Each number is 500 + 25 x the weight over its row's rms, rounded and kept within 0 to 999. Layers, rows and columns count from 0. Numbers have three digits each. The size before them is the row's rms in percent of the matrix's.

# gate: layer 3 MLP gate, 1024x512, rms 0.022, rows 443-509, columns 320-383
# up: layer 3 MLP up, 1024x512, rms 0.0212, rows 443-509, columns 320-383
# down: layer 3 MLP down (transposed), 1024x512, rms 0.0199, rows 443-508, columns 320-383
gate443 105:473521506542507504515518478524480495526529505451520507505469525478530473498446477516509482516504466507483458545509542507451511518472504518522514488478503501508544544502475489499518532549519480
up443 102:543507487487483479467494482509451459461521484503527505522494477492505543498535485522516489509511493486494530461524538476487452476502509496496485483495525484489551472525517517520492491499501523
down443 105:511519472523493489431481446496512494469460491512528598550547496478458479517492533536496510482469522489482503507462481501461451503501484499522504477517511491543495478512544492505492460452524492
gate444 098:492492522499521514539495480475518503457482540497518467516500436539515453468465501509505499500466558447496523479486468513522529498510531459488480498518517513495520496501558486507508475509498454
up444 101:515483525495533522506512501529538500518508513464525505508451446489485506508462481517519504516457503543511504509527533505474477483537469484481508499558478465460497500476484515486511479501513446
down444 099:523490490521502448521470478455472527522505509514511496502521505480509493539482539471505458479486504514487504510488503501531505501493497555490549542518531523521530517540486481495474521540495543
gate445 092:468457525465496492508482531467476478490536501511491507509456541494539493529518528485451499500548483533475495517509515468444482500536533531480511511473491474534471529475476478464462513519513522
up445 093:521493493504530494503486509535490513532514462537480519523504494498509502515512521515494508484481533481487536539475487485457522518525500529498492486499487536531483553499506480499497508522461487
down445 093:479474495474492466480476497503501526487522529499489507492509516499482472490490507486463506533503446487500521530502484509473532485545484547496529537504491520531516527499450492458520497477504459
gate446 112:471498523565544475476449532475530514464490494459484507524538440520513500528464506522477508508489520522536466450508458537472518511465477508486502501450547481550504503535487513495500546493504507
up446 107:499525497546515500497523493479496552516491520489457508530527527493501512520530468517531517514492480518489528509507483524506476504488494479505482536490481511524514529527483490539461527559515496
down446 109:498499527532488505534505481507469480497497523488502462485463485526512508462497473518496518486534461522487510487473522534491506488451507538460488504496498511474525561518507517497452495499486474
gate447 099:477509492487520514484538513481458475486485513521500469492507474535479475521490520515493489524469503466493493488484484514466514507535496525437492515489512496516522513498494478524494528524480486
up447 094:519545466489476478526499499485519535532539474471515508519490507475466492422487474483503489501532500531489479482492510517513498506489517465504497473529469462544496543507531489471527485451488502
down447 098:498499482489498484478536503470458446489494470491512520470513503494472503519451505518466480502461488519493525501494470531522513531517483532467500517493492494522485484481518465549486561483478451
gate448 106:493445503500466479528503461532479521540518479525515526503531522477499470518491532470506444514548520488534500519537478498523498478509515489501485455503511527507498505515568438491550496484495455
up448 108:503475528481483522496515517498530535513499480473524524444494525488495507476507462461512485477503516481524475501560539496495525519471491526540489484552460517520499540515549538496511496486543523
down448 107:474514486491506430509487480508482567476496496522467492486529488517529525545498519486471493493538529479484487533511452506482487521492578478487502476444505544515540488521512475513556502533494494
gate449 098:579505531517480494474499474506484467468478524458546521506477468510534524492479500470513517489517453492498495509469518460484525524483522464475485480540527470479528511490488519491506522522487562
up449 099:524482496509501493469482485478481511506542482477505498517487509504494561526554483471499539478499446491493503537479453473459506494518536503484517508475523514543519493492491507519460464488489494
down449 100:392507479515501496497492540485494535540521527535475478492528533508501523485529500498538535512493447518499525477537521517486508476507522485489498477480542484502532510525516508506475542483500451
gate450 104:478510518521465468499492520467496480502505493510499474476527495503470479496468494506478460516502527468488497478470510471551499570484541519476482523518485514503491516508511522498526479553505508
up450 103:512486514531485488441524497489460507478509504498537531474485484488511506497501510502508513496480481503500489425467484513476529527505489487503440462517463453510483522489484541474544513487477459
down450 103:524516507508498492493502471501513481530507492489514492470500446517515486511507512519498516486496522483518460506496489509528526514489516543563488458500431495497525534506563534534530467546501499
gate451 090:487542510506481441518481521490480529463471524536448456462516549481510513493462504490508460525538538464442452468463494519479497489476508519519539513494465468483494502495524508483475468490457544
up451 087:508487487537471526521529521535509484501494510444517535466491514476520502511479484496517516486470529467545513469493486504541453496460561555500455494480505526546507507488533500502505551513534481
down451 089:474502466500524480447457510510470541504490517521447509483511483522479496466488510478547472503496509526484490496501512490495470462489543481487467466476487492467515440540494493507532505480487532
gate452 106:526501504504501496503483507517468479508473531495487481481468515491509502484503474493471483504530483557461488501507502489463481508518512489526545500472490443501464502479486518465546522479501545
up452 107:531501492533519511497469477479459468522501471475497485502470535483475518489496498524512468490479502531483519546473490492531457525529453538514479512464476547452492463526493513472502511499483499
down452 108:465518499461510499509488483502491513461527477507489487521496541519484513476507528529484482514540424543482502514478464523501504462495480505478456546523504487495523475535480467496510484508459478
gate453 094:451489475499461450457485526524533494472507471501506523489530485510465458503486496468510519464496528481484489491510495485476502496515505495455532495522469479513503475464527476512495494495528552
up453 100:506492552527460541475562474497489515478525500490532442494523508513502508487529513512478462522487482454481499462528486539504515495513525474492482517460525544492527453474480485507547468494470526
down453 101:485489508520493500508508514534499483492478467450504460528451484476484504494488450531514491471497472534477507490506514508479502509488511520493537501541443524501501499510490492551461476498490474
gate454 108:504489458471491523525496480484484526566465447503449526534483525442460456464504457472488476502505488515492521500524516487520526530492508475549525478505509504455519530480493509479506485503505490
up454 097:491473524488490479492467520517547514525475519522531539452498566498510528460562503528495492519523498478494509497487498532482453499504515501477527523517532495472546521507498501526521507499499481
down454 100:538512532517478534472536517432507494502508537465543505454509518505470529515528470489483497511479509471500488494466436500472474468524499525497499497537511485542528522531485508495474457497473526
gate455 098:486528528500508490526469406489473499500479451493525509513481476505515499496519540495476453515494480489520539457483504496508526484496514448510457471531510471534527475512534495510509494466506487
up455 096:476497502522539499483453539483482507558478476522498522516507493494478545486536532487478492517495452528513490497467549498499499464547466490472516498509530488493520499496507479490502494481499516
down455 093:491499490490538501504509480512487557538520495499553466493523519508454493525513505480508480471443482509483513444478514461526484477563485489498527521554428523522504485500472518513506486492476482
gate456 100:519553504557493476532513454521485500480514501467492518515490464532491494521515453503488475524477496518532472487494523515511488522492490478537452547529477505514537514486517520524533469460473499
up456 093:480540535511500547480534461531506514514507530483505505498488520537474479524549493508506476527478489494479484515500506511503504501491485503504501512503488519505527455529513547517520507454481537
down456 096:487502478503496557435481493496483461555477527512463487498520524505492487492520521476500537516502470445477544503491511532485573485494495559478535465446488524501500470524470467501445540540519531
gate457 100:490507505495466506464502502496516488504529495495505548508481537466492488478550499507489490508490477514508463465462538513536442479460539464498490478489459486486462498548464483529491507503487527
up457 102:481451491476515529465543507525514472499499485487469466485538455504497520485509496494529511456469517473499492496498511476515487493507507489481473511491466525515487483506503504522560469533489519
down457 105:497492496515514478495474538449477487517528528514499497506508478543481485504494523514528498517470512508492475496546469512493520514501500518515552496466491521568489463472460552500518445498454500
gate458 101:508525525507465523526492513479518464513490464477485478520530489510496458507499484475447489526487480493485482498502491477452542477487562498531507502451550527530535532477486475482506494483526523
up458 100:500483487450507522474487491507441533497527519475487496529514450525508501444499503442509509468514472491467477544505469474488444481536503559493522478512462464547500510514463524531511515473484432
down458 099:512477503513517522486453496471480500517493501447492456490513507492487502501465497519494484513519482541471501509464492517529485495520468480546504508469504513543510470521499517473508489456500470
gate459 146:466516525487504495456492513473480529492534522441534466520482484472486519454495518489488506507455514499490495505539493491513486496510481532521525498469491534468527507499496491490540488484508484
up459 131:472549523512521475509501530494485551508556530451508491505495477487506500465478523461477494508479510488489460495512491502498518498502516544511507511489469511513502492484494496508533477478505508
down459 118:549459466493482525510477479495501499497470477547493545502522513527513513544510473523482519469536484501525500501487513510480495506490478485470488475532504492515482541514468538495486505524495531
gate460 104:536487481510482510483502522509447468556529488499474525494515511469488492501516463491495521513519445534470517533487499439514462490479463489512524531485528479476432481530486511459518528514529514
up460 104:488480496468508479521484515554476477479510524524523513498502517470555504500530469514539519479469519490492533496474505446528510475514516455480441479528490490517499495452502519502476474509515514
down460 099:487491532521526455508493489504561548466524543505546474530505493509516460487490555489531514489508495509496498491477526527508518524529547509495498488523478534487515529481490471488521433510485504
gate461 097:510504515496513469502507491506534493483524425488471540514506497469467535501510475496511498477498500524496469521480514494478487521516507546507486488497494530489464488494481475471524473489453428
up461 097:495530484531509544485448517511489499487527461533443489516518530483466522520562524511532465501465474462491536495456510495511487532494484496495502526515460512519540489503499500478497484457479484
down461 100:544475490482445471509561451497503465480511501507522444469490512459521442504514463508521477469519469495515515492545497482489535472504505513526513489501489472492481506503556502520475507493455531
gate462 099:493491540474509489528480554513472483468484509479499482534461502522488477493498475488517487515439538522495512542487506525515479452512559499491420488506518517479514498457473462495523462476488494
up462 095:512557489515455485499455443510468497503500413474517544497520484507493489491496496524500460520493525494471504480509472523473476518507472483512509481477465545516487542507488512543449517555495487
down462 098:543524516461504500541451492523478480473465468524489520545458503495504485500533526490526460499460524485522546529516466507471458487498531473534459511480525496499492495498507502519517494488472503
gate463 097:511566476497484524538504490507456485507478480490466511519492481488534510500536441496535449532512500497416507497497453502528481517490515448530504462493480475509523505498513482477498506509517501
up463 096:498518530453450510473522436514449483521483519493526484480481521485509528525540515479499471537516540514525522502486510536545469464532463467506471473501463482523514499553511507534480509466511466
down463 096:467464482499472486495500499467566461491508531525522486490532520514481510500508531494468509481494514506565489523489539487508508473481484507500492506496507498494489533476531526544553501499499509
gate464 102:532503486486495466478507561503531527468495465493479478509468546524493501496461506519541514511485521530493511500512509488479494534499524447505460488502499492512545530510487499527514489478505530
up464 105:490530512517481491508490475491535526451534440487485504523482505572517497552471509500544508510462552508531477510509510548519500561455457448507497531524494522490524513501492486529526503494494491
down464 102:474459528516524532534460527530516497516498542451512485479544483512484510477498522494516485473522499490491523488489508510528507515475473492442519516502518533504496460484496481493449506519511483
gate465 099:496516526509482465509502516454497512493554510504482506517526500510491484494506518530518486503522451532512496539511506531458516513514468498472503509518468520558518530525488540469502510491513529
up465 100:503503542478540476499486459532471501485513477515470494522500503500507489502555529487536524522542524546493537501461501504482500478521439494490487479498499475501523499485475488516465491452516484
down465 096:493522528541523510507502491503464481495456467568477505496487525481477527535495505481497519496519542488507518472494521481526474487502528506539514463504508504474509493484521457524480505515458486
gate466 100:501479540503492479482554510536450431483540523458511511524474467438498511468487490505502517556477499508564453519505520507519506503478502507505447476476431465519517511523538519480483527505494516
up466 100:478502486518475455507499495502497509518514533453539477456463533501540512494460470523504467526489460511526487488519497526493474512535480521507533498451515511506497493480493465487505497502515509
down466 104:511493498466463451493519484524463468491485526515562511474520493472482515466479506506515467482495511522509482530482542523499498509518490477467513512450445488513528454523550508472486533473525539
gate467 104:504471507506530467459456479530525528502478489496524505494494516526487505486523508490519526530507503455441500465534495471525456501451509455485485512516451514489469464479484510478544464489487482
up467 102:489478526489494481521449443523507500487533504516513515497476507495492509489534514489492561543548466473421489487480449496449448487500504507441496570532519488500447499519521486489504493465504489
down467 103:494490518494469523489509506483489481535462491538526519489511494530495460502510490479488485515462516518465478526531547520525503510497436467535449493495560540452428536497469473503497493507500504
gate468 089:468483498521521512499546498514507552496533551498501522470493515534543486520515526498500523483480474504531488511506473492521447500499505502489515530449528490467482509526479500520479459437509462
up468 094:469543471504506510484512543439550489479464509498481476492488458495491480497475529533484472490541486520494474483510517515498497498532489531508501506463510485506516486514482504488485509493545541
down468 092:502459504489470504538468471552504527477478488540499486526532486471474529513498489527528477480489514508511516485487477502506518472504548522514485513534541520480483542510532479491466506514471480
gate469 095:534499503527490524513518488498505507524508498494517484496480531471519476539494506526511499529559493522546486504484514525525553526486512516497478524514457570532507498479522485497519527525501520
up469 097:470548495473451505518514470489494511504516487515513502500454466478466467487459488515479486488499493491513512487497542499505503496502492546500481476525473513537432477500491523513506477504506514
down469 095:430511481505474478505514499487501488498479492555541475518464525535530489518486497483506461472504495508508469499508479462509503510480523537512537497557426483483444479489460503517491447520532531
gate470 099:483496508457495558516518468505465444509529557462483479498494494498480528470457483505465508484508453503454474484449517470552534469501485497518446550470481512561481450554466493465480530496514463
up470 099:519506492465533496528536468513469512519502445493505502491531497474512543499468484475423478524529485491488483510456527512492438525514494516498534421488522509495511509505498481494528494488480516
down470 100:458468486497506499488475477502529502458469544500511482491480511528454466475498532505534493475534482541495482517517498497513530535488490530495486491506478535552568487519529497492484506497468513
gate471 087:520451504492473525486475452489561473460523455551487521491443493484497491491503463520484516493486449498500514568478456508475483509508503440474530508505515497511519505504471477452509510468527468
up471 094:518499526467498498496519482507486495471445508479481536506462495517501495508501467502514460499494509489517537500495529494536519495469535487538505477535521498492533534529509511504532518531513488
down471 092:461512508489515499497516509469527466535520542525516478509488521518499512505513498480469520510526481509482516495531507537449510495482494509484508515483469496481467438520486497468476515483524467
gate472 090:498558525472461476520491479481520526531491484483513502479481489539497492502507469430434479519478531494533479487507511511491512516542519492493519500493505559477475518487509484503573500515468505
up472 089:465510531499513512452480470475496484524512517492504505500464511493498518463494466439463517546489493490527509485524528470480452483538474462496517540513498507452462500538498488514511519509525510
down472 091:481540482521531533429472489502472498496486534509488495482471517508495537489521478468537486545557476539476529527495502481518470464554492484466492513499546516473481489508491498466428511499562497
gate473 097:478509439521474491477537504461526485456518530499455461517482511524476490532497481520538536549529517520496484478513465468459498551454461511499496527460484508519543522530493525494538516472498532
up473 098:475466477486497527498534513539513512529492504536462505493491510487499498500513532501536495512518488504439558503539460510485442519495462496497495525528507483456523518475516533535476513456500498
down473 100:446477522483536507528498512486509515539520466522484531469489499477486463520468521497523482493512512487514505509524502507516486470487471502486527477514499509424497509458516517510484528487488468
gate474 098:523495507477497526453517551485490505513479435501504550484525520538551507517506472502463535481484456472510513496468503479486449500509483469541484510507488468508489473514481506510493493565495499
up474 100:468493495531517471543444472534525502516512571494486507503486499519550491545493510503502475546501537478505470531495501549484521505473485537471509567491480514533497533471468471487482509462476475
down474 094:522497488477467460505483499475508474544477486525516503460519480519526495508509472523455490467488497472472489480489541512473488481500488469540470485520490483539513472442492550488496510501538504
gate475 092:502525530483514491541503510506495522501521485500548544491470454488527522505489523497491428472461507484527492509500499550471502471476526507508446483533500528469506525486497526522528472511524499
up475 099:499526472529511481527499485481480487511479472463493476534527472505513433464509467514517507498528502501482518506488499500503467495508460454468504481503508517503546529519493507499524534513507441
down475 097:530510522464481494512489471507496509494505469469539532531510451522469481513480487496512485501464483502527493505513504517470465490528500488517489520541471531477516544479490501521501478491493492
gate476 092:472543519495530493514447525499466493511507512509513534519509493518510509496480464496506473485498494490503512518485493560514470516483503462522508496473546503504443503524523514498496497452451487
up476 086:511487473480467521486523517512519484468514491504519487498465510477501451483473500475482533524518493491449465500521487480496522545518497471473535500530466483527537544501510516477482552521530481
down476 091:488509499485476542521459499519478498505557523513510469485469491479528509448477530489506496466513481511484495529493508512538488550485515462511483495523524534505506465490515519498479533497477498
gate477 091:534483484509545535485532501525485517518501491481506507505513503535487487469483458507471482536472534501474482501475527471472462489472493504483521500518507457513538511512507523466521509506525506
up477 093:483475515491479541536490493494470453489497528537445471530479476499518515535494530482495506478470440488497528503465485514509536504474483503504484509505552528557491517481479492522490559480477485
down477 091:516555544476495485486509498480523509461434539508479508509505467540494515514522476511448543505506505482535474517494506542464476501540502523528512505480497538521539480545516517514493465493478488
gate478 097:521537518543486488526493501508532560503479530449517457498531523509479480548470488511469457475537470497532485512501487536464509534526498474537446492524540491496527486473491546470547521491537507
up478 091:505515493482502512568448520474507522525529509515467474487458507493490463497493486473478514504475493493472470511507501480518476490493477501525469516513486508462441543480465483490472500497504452
down478 097:510505527508480499485516487475541472503518471476480488532524497507512499512534484492489540540513471491493503486534484506500533486493479521499544530484525493455481503503449488495548491497475488
gate479 104:515501459520520515517487527529542523491504457510492483511519480492450459507492495498524533519539467522484491502515549507509514536529498477500503519517495557437486514519533512477516480488508490
up479 102:472492535470525442515485502530482499469496540465504532489500532526541535478486515487509477494493518486489464458471514496542516482533533502475482490487488470537493500489502480517496536530493477
down479 102:526477521477496481504531475507519474524502504499472502509516552514522534509473481514491517513463541488514497472464458490500509459506495505486496488496504480512493489462509464529529544479474505
gate480 102:527493546508478456478488523472500501482504496496514528493512500504536475466508495517497494527554476449484497486513463493465510488472514490480514453453514498497463505498495463504516519530494471
up480 101:494473470477493484497501513527509434497523485503508479482528518504490479482459462501509489483540505484500504487490503484520494523528552494546511497518472501478455478502490453480523478508494471
down480 097:488504537483491473510522528495520519538530524506526506489530518484529415498475498506465498509509506465503485503514493481509522516518541500499507463530494541479523417507520519491517495504494463
gate481 100:507482480489495473466516537538474518507435497487541504502490492495450533463494520533547535486469502522518510490506549481483532486542544463479478472524504504486479474498500520483510518488466503
up481 102:503479452467436537477551532522567483501516508480503524490508499503505432490515494484525473504475456493498483526495487465504550487504552514514518472481536497484510515490526525491491507484487511
down481 106:483516479539519499524491527469505491520516523539511495490465502525514536545483500520530466488488504515513484491489517508509487457480474515526460502514477484511475537495456502512458522499504502
gate482 104:509500531499539534508490512511452484516508476504464479517495543468482501523517511495484526450454505469507473525494477434452536492503522509518515503472510498461481476518486526494485467489512510
up482 108:521542508502511548519540501483511483490520486501528504481516506520518471490503494486458504497491511484532479508500476479461487493478500516514542463515489499476511522487480499530507454499524518
down482 108:510455498502521511496490529485472528501474506492495484500501496521475498511519500495558511521530481498486517488487493533493491516491506495474458485508508503503491484462494509475502518541503490
gate483 098:468513515479504501508518539531469482471491514489482486548510546521505507453477495513463520532545471497509480500469452502487513474499539466468515510527483477510471518542552530508507502499466486
up483 095:488494479506492499520524471499489530564519477470544502492487486489552493482532503523487475481454538520511515509546527503551491492522481516475488463452511552504539497528492536485497523520509474
down483 097:521516509456526534514551510481501497511525515530552497535478458508514503464516501517477470495483500499511505529524494497495494496536482467463487479508515518501489528524531506534520484517515494
gate484 104:503540455500447476518501547523507529506513503448504482498481495524518485520488522473485465524490502521458470531498555541502479510517486503529496473505477521497507582513502476449543493476496504
up484 101:478509524506488489500539539499500503523547502476462459478481474560549493500515503455474479521474487490473488502513539528482494506513541519542517520507502527497496544516497486453516530444473513
down484 098:451525481488494446498558534493528542497502503472501510490499486494520491490498517476449487514494506498492498508519515542496445498510507534523498528486495500505544524493488484533551499463525509
gate485 113:497520453473508503517496514536535502499479524467478500504490495520499494479513442508497479473498492496544493474516502494514538532490520526504484473505530480496499495483529491504528481510492470
up485 110:515503510502509498493522503503523481550497508516519531514452493516495480514472524522488507535520509498495501498519484509456490519537495470500572499513497479467494505480492501478520479498496496
down485 106:492513537497507508526564475524525498525498499528521499453467476459471466464484545503484485497491514486491465482497520490462479524525475482472539445521511535502481529484494479491522525516492492
gate486 093:464507516463468530496516568495481526470496515508468507487465483483477513480463493517490472504474487511519440558519482466487495467538451506509506442532490480500504508518482470512495500494510476
up486 096:475518469536522497450482509502448511475474478495449471449521523516466475502490539542504542493527486489492483500487486440516484525523468501507499471526438517500491479531473501527458472483475484
down486 097:510486503484498530504503452487525483519521461457518514527515491478477497510484486494499461517549470503501541555516456499472529505497497516583525503506533504465540520482505498539498488483459498
gate487 101:483504532471505508516514547420490488507517504476491496533491475501438481479482523499481478500476450481521481479519486488456522525521521484473476521493493488523450493498474487471513525509508488
up487 099:491488488482507538495499529470466488484506496502490535543526470496501509485466501538524481485497511557520508459527511468498513489533488459494519495503528495470446509528467520520476520549591470
down487 102:557495478538507494466490442494487532493481475523471510499512539473535541486497453518524521487507537503475539534517497499478473526482475484525536494486501537470510515502528543505467514536521492
gate488 108:501561531537489496488462528521520480514507482453521498478487484512500443476481532477474497474492533491414477523476501503490545514469538509515495466524502534514534532505513509472532485525492519
up488 106:525458495457464471485537529550502504524533493466489477508506552509496556465490480487518486474494549510547507508506477483491540481510471472521527507515495500526521498506491532499527495485482525
down488 109:502501488456456467523513543512523493498496470496486481498510535504542508479480508515522480474471564513523489525496465480508525448516534504487512494529517484543528529506520523507527515495482504
gate489 100:480502463496510489521522487492506503528519479501483494519482479468504531462501470494533476503462531490484487470460488490525460516468500540518499449438500499535507513483489478517495550524476481
up489 101:535503500507434528490489516510515479511455444461480531490515521526486521469520507499537487515479524495497505516497506452460497505516477509537478476496506504468503477470504457532484446511452560
down489 101:478520540520480493491467487484500514510520530481462531497480482503506479458514529518519501491518481520492501542518488534516515521511475520477522483457517504524482451486535549488514497500513483
gate490 100:487508492518492482493489553449490509480521498510493506544504501545540512494481484488487506508509496502502479485506452514478453509533469497491495494483447529514530514502500483501519526479508446
up490 097:535558531464469495550507478499512512512483452492510507463526517472489478502493526505508465508493509472492476538498502515490528481496513489478534488549521449501480539471510503510517496492489529
down490 101:540490511486483511494497483469477491527496476491518499507499530505479468507437517496500443495516560517492479480550527510456490518500494524490469518497471490483498502473511477497492477496530501
gate491 097:479481509494515526494522513516483575473522492471490479478476506494520472519505475537528490497475474483533484533497514510466456493484492532492497499503528515488479512508510489495507512502475531
up491 096:478512500500519575498535504475493520508522542474487488449515513479487471488514519469477484450451525488547495495502544485504551540482483528508539490543505511518488498488528547476475464462513487
down491 099:444512497522504523496507509519514487526470490452496508510502533500492465544496516476513494469507469527473466533481489476522536499496522488531529537505466508473470524511558460526479496472531491
gate492 093:500477517491497468517495490539528484502490478522486527472498475471528529504515539488545487471494520488522507482476482483460512519523472488498506469532512468459498472543509501527466511475524453
up492 096:523474487499508485454541489519475506489524530473446463483556495494505517465475544474490462545484554498541488479486519510509524483483518482500499521443507459475458517537497481493478546508462501
down492 095:502534486490520518506480521493536528491506477509504510516446499492492457505513489518528508502505471543477495522494479461511487511495413446513484491597503509502520521467500507512471461480535495
gate493 092:489509510453474524480524473521459530506504509455485506500456501536520513525479486531527508547486493515449488509507467501503511487491457512475519484499488540524535494533529498508509484481453512
up493 093:498518521518477523497492471464486524568518537472483481527494515528555529515474502509502497492525492521517517504554472494508492459489509526519556519451512516506528517499510505491501494526527510
down493 095:503508511502506456520493518468505534531521525496451486506505518529500514441516480456500503493490476518500509513482532494512463524540470487553481522449465503472514557533522459486498513481508497
gate494 109:497521507507492465512506480494515521494471507476541519481489506485536518506529464463480485509537489443525516501481459484500510503495529452495457498507485513543543513490501506486508475517477515
up494 102:524526517503554509493429500488468498477496476528498500521476472488521465474492505529510490470441484507433493507457504528517506487499519505483531515515547465494443515480476498480480480489467461
down494 105:519536518528508506480450488470525506510459488492535548495503490503536518525489499508500503504486466506493513501479507527551515489460520500517501502518483502520519498508455479506518480528490491
gate495 098:477528500510493517531493555498494507538506538497549461504504518509512496519507442505458510533490497514493492525453557501531515500501515515460456486514532522453519527464520486494458541535499494
up495 100:503532503488537463490508481504496528432471511497492519462481488494511495478515488524542507551505504525461479443459510507514528500509509450497496482518485514509490511484479452519515460488517530
down495 102:553529515515541491502510442492480485472531516487474480473497476471481558546510494518477532502511521498513503475513506539472537458508469457480486474490481499503510558521504492530510474501507496
gate496 099:503518505546468490514494521468527493496466528461493522508509488501463465473539463516503479476504505509497461544523506512491500510484484541479476507520490470480549520474521480494532492487492509
up496 101:496520497504512474497504473506487515537476462540492517516470564459527482469508480455509491501515507492467499448497494493491486504518512480496519541485523489524540546461487480513523491474513530
down496 101:463475530545448485484512482488513496527500511507507476474471491518493479521505525473488492530517503471501511481468438469494519537471533481514504479479498481490537507490499500497558529437540500
gate497 100:485505493555507484513489480495447499540462456496475496515498470508499511506461489508482492515459488483520495490486520482514487479510510494521515499479466508507497503555494511501545484528515507
up497 106:484488499501518510500457479493484518499526536515476479499509551494488463538501525494516524519510479500523518505521533539499494505500503522499506517490487486466514469506486514485461496538521468
down497 103:481486496528502472485439523490514519520490502508486513500513546498516493527505485492478545476506531508535496481510492483501542480495487523476462514481510501483485512478519486485466501554524503
gate498 100:497515493485526516492494529485518522502458537466462510461478520538516547494467528497492518502467529471537494507508495485503500477518510516517537469509469510476479539540485460508509500486532510
up498 100:507487457528479511549502484503510509497490535517495522477526485524475482499508499523516510460483482496511513518506468531468546522507511479482526465485511574496480487510534508495467501493470496
down498 099:549509476463490524532474443500487501475514447494500557517522489461506470459520525481507469528450547498527480549495485475528491485468503513487502485536493469476523496472484513501520475482509520
gate499 101:495504569538538483504509458473501487528500468523503485511523454474483469505508451482508504476469553501516498516493486483536517536516513470449446497558484564507542486522485530485557488519489505
up499 097:534519510481518533507498520531478513466510523502521452521518555510480511492479535447463489479516493514445509480485525522482499476461520523496507464497479491484486485515464510495469483471487478
down499 098:472524507456491482478508491487532509488515481537507505515474498477475518482543475520554511512468513485526517504456515509513448475489453520528487490543518484490524547501508519535509466536499502
gate500 100:527541447483463528499510479484493484495490478467492446498492509543494502515508475545529497457476509527482477455513507514461510499504500546518494529454492480465497507524500510501479472547521502
up500 099:476515529506484475513501535516543480518490524488500522485492468498497488486501537486470495458508497532505457514494476473520513522482467502489446543494505483572482501482526495491486515492550511
down500 101:471501478532522542507508497530480441495522505462484524524481513501550507517490516519511496497516476479472522486524483515468538505492515499485488484479489530494448506531482538523474512497523477
gate501 101:496530491513476537502440522510532516496465507455556467525498486518510466490445508526516471513466515506527473456516501525484545513486538489512533489527516528520536500510546506508480479510522516
up501 100:511541502481491528482512486461508524474535480493544515506519511502483512527476523509508475455476464479448484497491480490499533510508492507499468488472566462538506474524522486512505480515524487
down501 099:482492518508546468476489507505502505474484526499512499489540495498513522491503527509488491463554468511484487506475475520477490502513467513507486485493500477508544500504435498496508513512496474
gate502 094:484523517536511510516465493513546537514512514521509485494469462485550477506497466497511477485484489474497474531507467498543521512500457489515497545516521520496497493489471537487511526477530462
up502 096:505515472498531472505513517544525531496463506538473523473530528461529463539498556528493502537535518513475485492447487476500516479489431467519513479486455465461461522511474520543510466469475500
down502 096:472472522440451467481480453498521478517473495496514505520494513540468529522497528482517522504484488480518480546501526518486479477460513511509491509495500489492515523499519458518511521516543530
gate503 107:538523456521464515487567489482470476485494561471555454435455480475517498490520487475516471524503503481526506462496495495565510529475540479500498513486481484520485488458511491520467508506496500
up503 102:459525502488508540472476517536460482489514513514482464490485526492483512501529465531510517518482504500479483488505522502481540488481461441486536521479472509497489491489465483468442533488548464
down503 103:438497491509502528479490526500458519536479510555512519536486496489549554517512501515507482471511525504471504519527508476467501521483485508516486479480501499505488515483467534492508494490511495
gate504 097:504515472505487509536459512483457513523478468474494539484522486524517479438471438495480453470490506491491480513497471509506444480522501550517515503450461486526477506567483481494488479515486472
up504 088:517477492439498524506546509508482472412544508433494465524467542467495462469508541468508504490471465492470486514523488493515520521468516529531459504530499522486513510480504498478508512471533498
down504 092:523489496465477488507513486500486461455569491476502524510474535485484467481474511523482491496468532500477512459490498517514512496531502539530467495516505521505502474483480499488489476496507465
gate505 096:484491498477515497467477479522514478512514480527519549519513457531504562509527511540555527492500458524435534436529461497492469490528495481474515524486466499543501484546466502495515555530511488
up505 097:533487521516482488519538489479512519520495507501505515502466515486513506523486469512490474530528484491546507503496533520505512493484490462501475514543535459446503507471491466474488476500514504
down505 095:469508528503509546517506544518509503489503536493504493499500546459476493492527486535506447486478565510540468507480531497443498504486494531466487483496496484480488560488505460512501483501539472
gate506 100:539473470518530482547521519513505496534501490462466471548521485510513467496469467486477520505510487490490477507517477455523489505488488503571528483497480476546458480512506506434504494507492523
up506 103:468516521557481475488521524528467530503460517484518520486536479493513488473476502507479423483466510458508497506498499490500520494460506518473488497493515555540532502466510464496548514501476531
down506 102:490480478484498478516495506522510492537477544477490467511512493508500479492479509494474491482489524471559488519517485490516510471517517527539527520485499481576488490517454490491498545533484516
gate507 098:488487495535490515538484507548464521509445510505487488492464489508500472503487487505523507499545457526482536496493491474483514486477462488489507503502475538557452503459504496468539478486469473
up507 098:481522492505465526541501496498510505528519496546483481504521499510452449476491509498488501499520480449486505527500510530468532505504497481495500510508486542499487514455506454479511439539513464
down507 097:513536485518520483514495483503506504474500530542508465493485489530465530491491534534510479468540474515477538510500471509504510476490487521524518520504440508561473543506496498527517457493494473
gate508 098:511502470427478474494541548484479518484505520463501474455453511471462482501504508500507479514519540531525497503500506487464511513532462469487524524503488492487523483431505482499489496482540504
up508 095:518499481493523494549474519471513495503472467525460485489449496505482475531528499513503509474500494567512531531518524474482459504520453496534523549536508500458520518508461515493479507460502528
down508 100:478499503561527557494494505501511484499462515526497556482484473521483518522494510481506526486511484459474468517511524500520483522445527527515488521513492478534518540487507501499504532523461458
gate509 094:480524552517514504537488500489493505462502448475470477533473511490495495547508488495524494500500490524508509479552511512505515483510523509458516475484530537537511472452489467525505525477535475
up509 098:521545497522482527537536466425514473541534454441505523582484471514504461510491491481489499517496510556512522482506523506458561494489494512472521511550480508528507487468489470467549480511530506